{"n_layer": 16, "head_dim": 32, "d_mlp": 512, "rope_base": 1020.0, "bias": "none", "init": "uniform", "init_std_o": 0.0, "init_std_up": 0.0564, "lr": 0.0031, "beta1": 0.9, "beta2": 0.95, "final_lr_fraction": 0.0, "doc_mask": true}
Each number is 50 + 10 x the weight over its row's rms, rounded and kept within 0 to 99. Layers, rows and columns count from 0. The size before them is the row's rms in percent of the matrix's.

# layer 2 attention query, 128x128, rms 0.189, rows 0-16,32-48, columns 0-63
087:37 65 51 42 54 58 53 47 55 52 52 38 54 47 37 51 76 66 37 49 56 37 37 46 56 41 54 43 52 57 57 43 60 56 44 53 57 59 30 74 52 68 48 48 53 54 39 52 73 55 35 55 62 42 39 34 50 58 45 40 60 48 33 49
071:36 57 61 51 53 64 38 44 66 44 55 66 66 53 32 61 51 63 47 69 36 41 43 52 46 65 47 52 25 53 59 42 48 66 38 39 37 49 37 48 45 60 47 54 42 64 68 39 58 56 38 50 46 33 51 35 50 47 38 43 39 56 35 57
067:45 31 29 55 42 49 28 48 42 34 48 51 39 51 47 58 50 50 44 56 32 40 53 42 72 31 43 32 62 54 57 38 47 62 53 40 51 52 51 58 47 60 45 49 55 58 36 54 33 62 51 50 54 33 54 56 46 65 48 58 54 36 60 55
072:55 59 53 42 57 55 40 52 42 65 56 49 51 63 50 60 51 60 54 41 52 55 27 54 55 41 56 65 40 45 38 59 58 31 54 48 50 53 52 33 56 54 64 51 59 62 35 48 35 47 38 45 63 30 61 36 38 54 57 40 54 65 49 64
068:51 60 56 59 53 50 65 64 45 42 59 65 47 33 57 65 31 36 52 37 31 45 58 43 39 47 52 45 72 66 48 62 31 45 48 45 40 45 69 59 46 37 41 63 33 58 67 55 35 51 61 56 49 58 50 52 44 31 55 55 40 33 47 53
084:51 52 47 48 59 59 61 45 57 35 30 53 50 34 65 53 42 35 48 58 44 47 55 47 40 45 33 49 46 51 60 46 36 29 57 39 60 48 59 54 39 53 32 39 37 47 58 56 69 42 67 52 37 54 41 59 65 47 53 64 50 57 48 43
064:45 59 46 38 53 63 37 46 51 49 55 34 64 43 56 39 60 33 54 41 55 43 29 60 53 46 42 53 30 57 47 48 48 37 56 49 45 53 59 57 59 64 59 46 47 60 50 51 51 47 38 37 52 49 53 45 42 71 59 63 34 60 46 50
089:52 47 43 46 60 45 56 42 54 67 60 53 45 59 50 37 64 55 60 54 50 59 44 58 59 63 54 59 53 49 50 61 71 63 58 60 54 50 39 46 51 64 51 49 64 41 45 56 45 57 44 47 40 69 54 62 54 50 52 49 54 58 51 48
080:36 48 55 42 42 46 47 49 38 77 67 59 44 50 62 44 61 39 59 28 55 61 46 43 46 40 52 39 40 68 41 53 47 59 63 52 59 39 43 37 40 54 47 41 76 36 52 51 49 45 31 59 36 63 41 34 44 45 42 56 47 68 50 37
122:41 48 48 57 57 36 55 51 53 48 64 59 41 57 51 40 41 41 61 44 41 67 48 47 46 61 62 63 56 38 48 52 51 57 56 68 61 48 49 53 40 49 42 38 62 32 55 44 38 47 57 42 31 71 39 55 61 35 51 47 47 58 51 52
093:54 47 38 50 65 67 48 47 39 64 45 45 62 42 55 67 49 60 41 53 62 33 54 44 53 47 40 36 38 66 56 53 52 44 50 43 44 59 54 41 62 49 55 50 42 64 50 57 69 48 58 67 59 50 49 59 38 69 51 54 54 41 59 43
089:43 71 50 42 49 45 33 44 33 64 57 66 39 56 51 36 57 54 52 47 52 55 41 36 39 42 51 36 49 51 47 48 58 46 52 53 51 41 40 44 49 53 41 60 64 32 51 41 59 48 42 52 48 53 42 34 38 54 48 55 40 59 52 47
121:43 48 39 25 72 34 49 70 50 49 52 47 56 65 37 48 61 68 51 55 60 51 59 46 58 54 66 53 65 49 55 56 43 48 54 43 55 67 47 45 66 63 58 45 61 70 57 56 56 76 55 55 50 58 59 66 51 58 58 39 45 63 36 48
107:53 52 44 37 43 55 32 46 28 64 54 54 50 51 55 42 59 69 56 47 53 45 39 48 55 66 69 43 42 38 52 66 56 52 48 44 55 46 54 49 60 48 54 72 60 47 42 40 60 54 21 39 53 49 49 46 27 53 45 54 46 52 47 39
102:42 51 39 57 65 46 39 44 35 64 40 47 54 40 42 64 51 52 46 36 47 44 32 48 44 50 60 38 50 35 51 55 49 49 45 52 34 40 59 68 44 49 49 59 47 41 61 47 38 51 36 43 48 36 50 60 50 70 45 59 55 59 55 34
116:61 56 60 53 36 39 51 37 50 57 56 50 53 53 66 56 54 33 37 51 57 53 48 60 19 35 45 37 55 61 43 52 45 44 46 35 52 33 53 58 34 62 33 45 41 39 46 44 43 40 53 43 54 40 38 29 63 48 31 54 48 42 43 58
117:46 60 36 47 44 58 30 49 65 47 63 63 66 56 47 60 52 51 59 51 43 51 41 41 58 50 72 62 51 64 55 43 45 58 43 33 53 46 40 61 46 73 52 48 49 56 33 55 48 47 26 46 51 36 59 40 47 51 48 48 60 52 60 37
091:53 41 57 31 63 32 48 33 41 40 41 45 41 56 36 49 41 68 56 56 39 43 40 56 55 58 36 53 49 35 41 58 59 47 51 57 39 50 37 61 50 80 59 31 49 64 64 77 47 60 59 43 33 62 52 43 45 37 59 39 50 52 47 37
101:46 40 46 50 60 64 29 54 38 35 44 40 37 63 51 39 73 43 41 65 46 63 54 45 48 46 49 59 36 38 64 37 58 21 65 46 52 47 25 42 50 58 54 71 53 53 40 52 50 54 52 44 45 50 53 39 47 46 57 55 60 41 59 60
095:41 39 58 36 51 51 45 26 40 44 35 46 52 64 43 55 59 69 74 52 40 42 50 44 37 54 34 50 28 38 61 46 48 50 63 50 52 51 40 45 39 63 59 56 58 56 55 71 53 52 48 45 59 55 49 45 65 52 61 30 47 43 24 42
128:48 74 38 77 36 64 39 43 62 39 58 60 60 56 61 44 52 21 49 59 51 66 39 46 51 38 37 61 40 58 52 29 55 44 55 38 47 44 58 47 38 38 38 60 54 39 45 45 47 49 52 50 53 43 45 43 47 47 50 56 49 45 51 52
092:67 54 52 40 53 36 56 63 56 51 59 43 66 40 40 35 42 53 47 47 54 54 59 50 58 52 59 58 58 60 39 57 52 61 47 59 55 58 73 56 59 57 51 35 45 65 42 42 51 66 60 43 50 40 57 63 49 48 51 57 47 64 46 51
147:57 38 48 26 53 43 44 78 55 55 43 38 49 45 34 54 61 73 52 49 60 41 53 50 57 46 65 49 51 56 53 59 54 41 44 47 53 62 49 54 61 63 69 60 41 69 49 56 49 59 39 44 50 47 63 49 50 60 58 44 58 61 38 50
118:58 49 52 28 45 48 39 70 47 50 47 52 60 43 35 70 56 75 47 44 55 35 59 39 60 41 58 40 45 53 56 52 36 44 39 37 44 58 42 61 60 61 67 61 45 61 57 48 53 61 39 51 55 39 58 50 45 65 63 44 53 57 48 43
149:41 66 57 70 40 52 51 26 47 50 45 65 41 50 61 58 41 37 51 51 44 55 49 55 29 42 37 39 41 58 42 51 49 60 54 42 49 25 48 54 28 40 46 44 53 39 54 46 41 37 50 59 49 42 31 29 46 45 39 63 52 45 56 40
140:55 67 56 57 33 54 42 41 43 56 48 68 50 45 57 48 45 48 49 36 43 46 53 46 42 40 45 37 38 65 31 45 44 54 37 40 55 31 53 60 35 42 48 43 52 40 54 45 42 51 36 52 53 40 34 25 41 56 49 72 69 50 47 44
154:35 58 50 71 53 58 52 25 55 51 50 55 41 54 58 51 36 36 46 48 38 61 44 47 30 54 40 53 50 49 44 44 52 45 54 62 52 23 48 48 23 44 33 38 50 32 54 43 43 42 48 44 50 51 34 26 46 41 44 64 50 57 58 52
129:52 49 49 35 36 54 41 62 48 53 42 41 50 42 32 51 60 56 43 42 59 36 62 45 69 42 65 52 51 51 55 41 37 53 46 45 49 67 48 50 69 56 64 47 51 68 45 57 51 55 59 55 42 59 67 71 54 57 49 44 48 49 42 49
155:55 52 55 61 52 56 47 27 41 57 47 61 59 47 66 60 34 46 42 37 41 52 41 44 23 43 37 29 41 54 47 50 50 51 49 47 45 29 52 58 31 43 34 53 47 35 47 47 50 31 51 51 53 39 32 34 51 52 52 64 57 51 58 40
093:37 44 47 24 55 62 38 44 37 54 41 55 77 62 43 58 40 65 66 60 58 51 48 61 51 55 57 49 45 45 59 49 55 42 50 41 57 51 42 55 61 40 39 41 63 53 50 64 56 56 55 34 46 53 56 58 34 54 58 27 39 51 49 37
176:50 47 56 61 44 43 42 27 50 57 50 55 56 53 59 51 31 39 45 41 51 50 50 53 33 34 45 35 36 50 51 54 58 49 44 56 48 20 48 53 26 44 34 44 37 34 53 44 46 37 47 39 44 37 29 18 51 48 45 60 60 49 58 40
095:49 51 42 25 54 46 44 59 46 51 49 63 67 51 38 61 65 66 50 46 52 41 59 37 42 45 65 58 56 48 61 62 41 58 44 41 49 63 58 56 54 58 47 40 44 53 45 62 45 56 63 46 41 61 52 57 60 46 60 36 56 67 52 40
109:50 56 65 46 61 54 47 52 40 58 33 43 57 61 59 51 46 67 44 47 37 38 31 41 38 50 60 58 53 40 69 53 42 42 46 60 43 42 46 55 38 59 42 63 44 39 43 39 58 44 48 31 52 42 44 37 42 56 58 52 55 78 53 57
079:51 46 63 21 55 43 50 40 65 47 54 55 42 72 41 57 38 76 67 49 64 51 62 54 65 48 43 43 53 46 51 41 42 40 46 59 48 48 38 60 55 66 38 32 60 63 50 42 48 56 32 62 47 42 39 43 57 53 44 35 36 55 41 31
# layer 2 attention key, 64x128, rms 0.194, rows 0-16, columns 0-63
075:50 25 46 78 60 55 40 64 43 58 57 64 46 58 58 31 47 56 41 31 59 46 43 54 52 46 46 56 54 52 62 53 41 44 49 52 58 38 39 55 40 26 52 52 56 60 45 33 40 45 43 42 51 33 55 59 44 42 42 47 52 57 53 45
086:55 19 44 58 53 50 42 78 40 53 44 46 49 64 48 61 47 47 41 25 54 53 74 46 59 41 52 65 41 45 52 34 47 45 43 71 52 47 55 42 51 67 54 46 57 48 48 38 41 55 40 53 60 49 59 49 46 59 74 52 45 55 52 35
089:48 45 31 40 56 56 47 59 39 64 48 52 49 60 46 62 42 51 44 45 65 57 67 63 43 59 59 51 32 42 48 33 52 55 42 62 48 52 51 34 55 67 64 51 57 56 58 44 64 41 37 49 62 58 61 53 46 68 59 71 42 70 66 52
088:38 59 52 64 59 36 55 70 40 43 40 44 51 54 44 39 61 29 66 77 25 38 68 44 58 56 50 46 55 47 50 55 43 57 74 39 45 51 52 44 55 44 61 57 52 58 59 44 53 55 54 58 48 53 60 63 56 35 34 47 50 36 38 53
066:35 35 50 33 60 56 32 47 54 55 57 51 45 57 52 64 32 64 35 50 53 57 40 54 55 51 46 54 67 40 50 49 46 57 28 58 47 44 57 51 54 50 48 44 50 40 36 60 53 48 43 43 57 43 38 30 38 49 46 41 58 76 51 37
096:45 59 28 36 31 48 54 47 53 67 66 63 51 58 50 56 49 65 55 40 69 52 61 58 49 54 52 42 35 57 65 39 44 50 45 54 56 55 39 46 63 41 56 26 49 48 48 66 46 69 58 54 61 43 56 57 44 61 58 57 52 47 81 50
082:54 68 65 44 31 45 52 54 58 45 52 45 48 48 52 54 68 52 62 52 46 43 48 45 48 52 69 62 30 53 48 49 40 40 59 44 52 69 40 55 59 43 77 52 51 75 58 52 47 65 53 65 48 51 55 85 54 41 64 49 56 40 51 52
107:52 35 48 84 53 47 38 58 41 54 35 41 48 52 33 37 46 33 44 50 31 49 51 50 49 49 42 59 57 42 45 45 69 50 61 59 44 38 52 40 35 44 41 68 45 37 59 39 63 30 30 46 59 51 55 27 52 46 38 60 51 59 37 56
094:42 36 35 73 61 56 54 46 36 50 36 52 52 54 46 37 29 55 49 52 47 48 57 71 45 41 42 63 45 46 60 34 69 49 60 43 57 42 46 41 33 49 40 69 47 39 47 48 57 39 41 57 52 44 50 19 50 46 45 46 42 51 54 66
099:47 37 49 52 68 48 44 40 38 51 50 39 59 49 46 46 50 36 45 57 68 51 47 53 49 44 40 63 59 49 44 51 71 47 54 60 48 28 67 37 35 54 39 59 53 43 47 53 52 46 38 32 52 53 43 18 53 50 49 47 49 49 43 46
094:55 50 50 71 49 65 54 64 58 61 57 48 33 48 53 43 63 45 59 32 49 58 43 43 60 46 55 40 54 51 53 53 48 67 60 38 55 65 42 56 60 34 70 43 44 61 37 42 32 44 60 62 60 38 59 71 40 48 43 68 56 61 50 49
140:44 43 57 54 43 31 46 46 37 51 40 57 57 65 52 45 38 55 31 53 41 51 43 56 37 45 39 39 50 41 50 50 61 53 51 63 43 31 46 51 23 42 29 59 54 38 64 48 54 51 39 35 45 45 49 19 52 44 35 45 39 60 41 47
127:61 31 51 57 56 59 40 60 48 44 39 29 38 45 43 51 44 56 52 28 53 43 32 45 60 57 54 56 41 40 44 60 66 58 57 56 47 47 39 53 52 32 49 70 54 55 34 37 38 59 25 46 54 43 54 40 62 55 48 42 54 60 39 40
109:48 47 38 55 44 40 48 39 43 59 45 45 53 49 46 44 50 40 29 57 48 58 62 55 50 36 38 53 43 49 49 41 59 48 47 60 43 30 58 34 27 57 25 60 53 24 55 52 58 46 53 48 66 56 58 15 57 53 49 43 47 55 46 59
108:55 54 57 36 29 56 35 63 52 59 54 58 50 74 40 50 52 53 42 60 52 55 60 67 46 45 75 49 48 44 54 41 45 50 54 48 61 42 47 45 42 49 61 52 57 59 63 62 70 47 39 44 44 54 44 34 55 39 44 50 56 60 22 41
107:49 55 59 31 62 22 49 56 44 46 49 60 61 59 36 55 56 56 60 58 56 60 46 45 47 50 73 44 43 41 51 58 47 46 54 51 46 33 59 32 43 37 40 40 57 56 57 65 52 73 40 58 51 53 34 55 44 54 54 47 60 51 40 45
099:49 48 47 42 42 67 36 35 69 45 56 66 56 59 50 52 56 58 58 54 44 50 36 34 64 58 75 61 46 55 45 28 53 34 44 31 52 48 47 51 50 64 65 45 48 51 34 52 61 64 43 43 44 43 60 37 54 48 46 36 56 40 59 47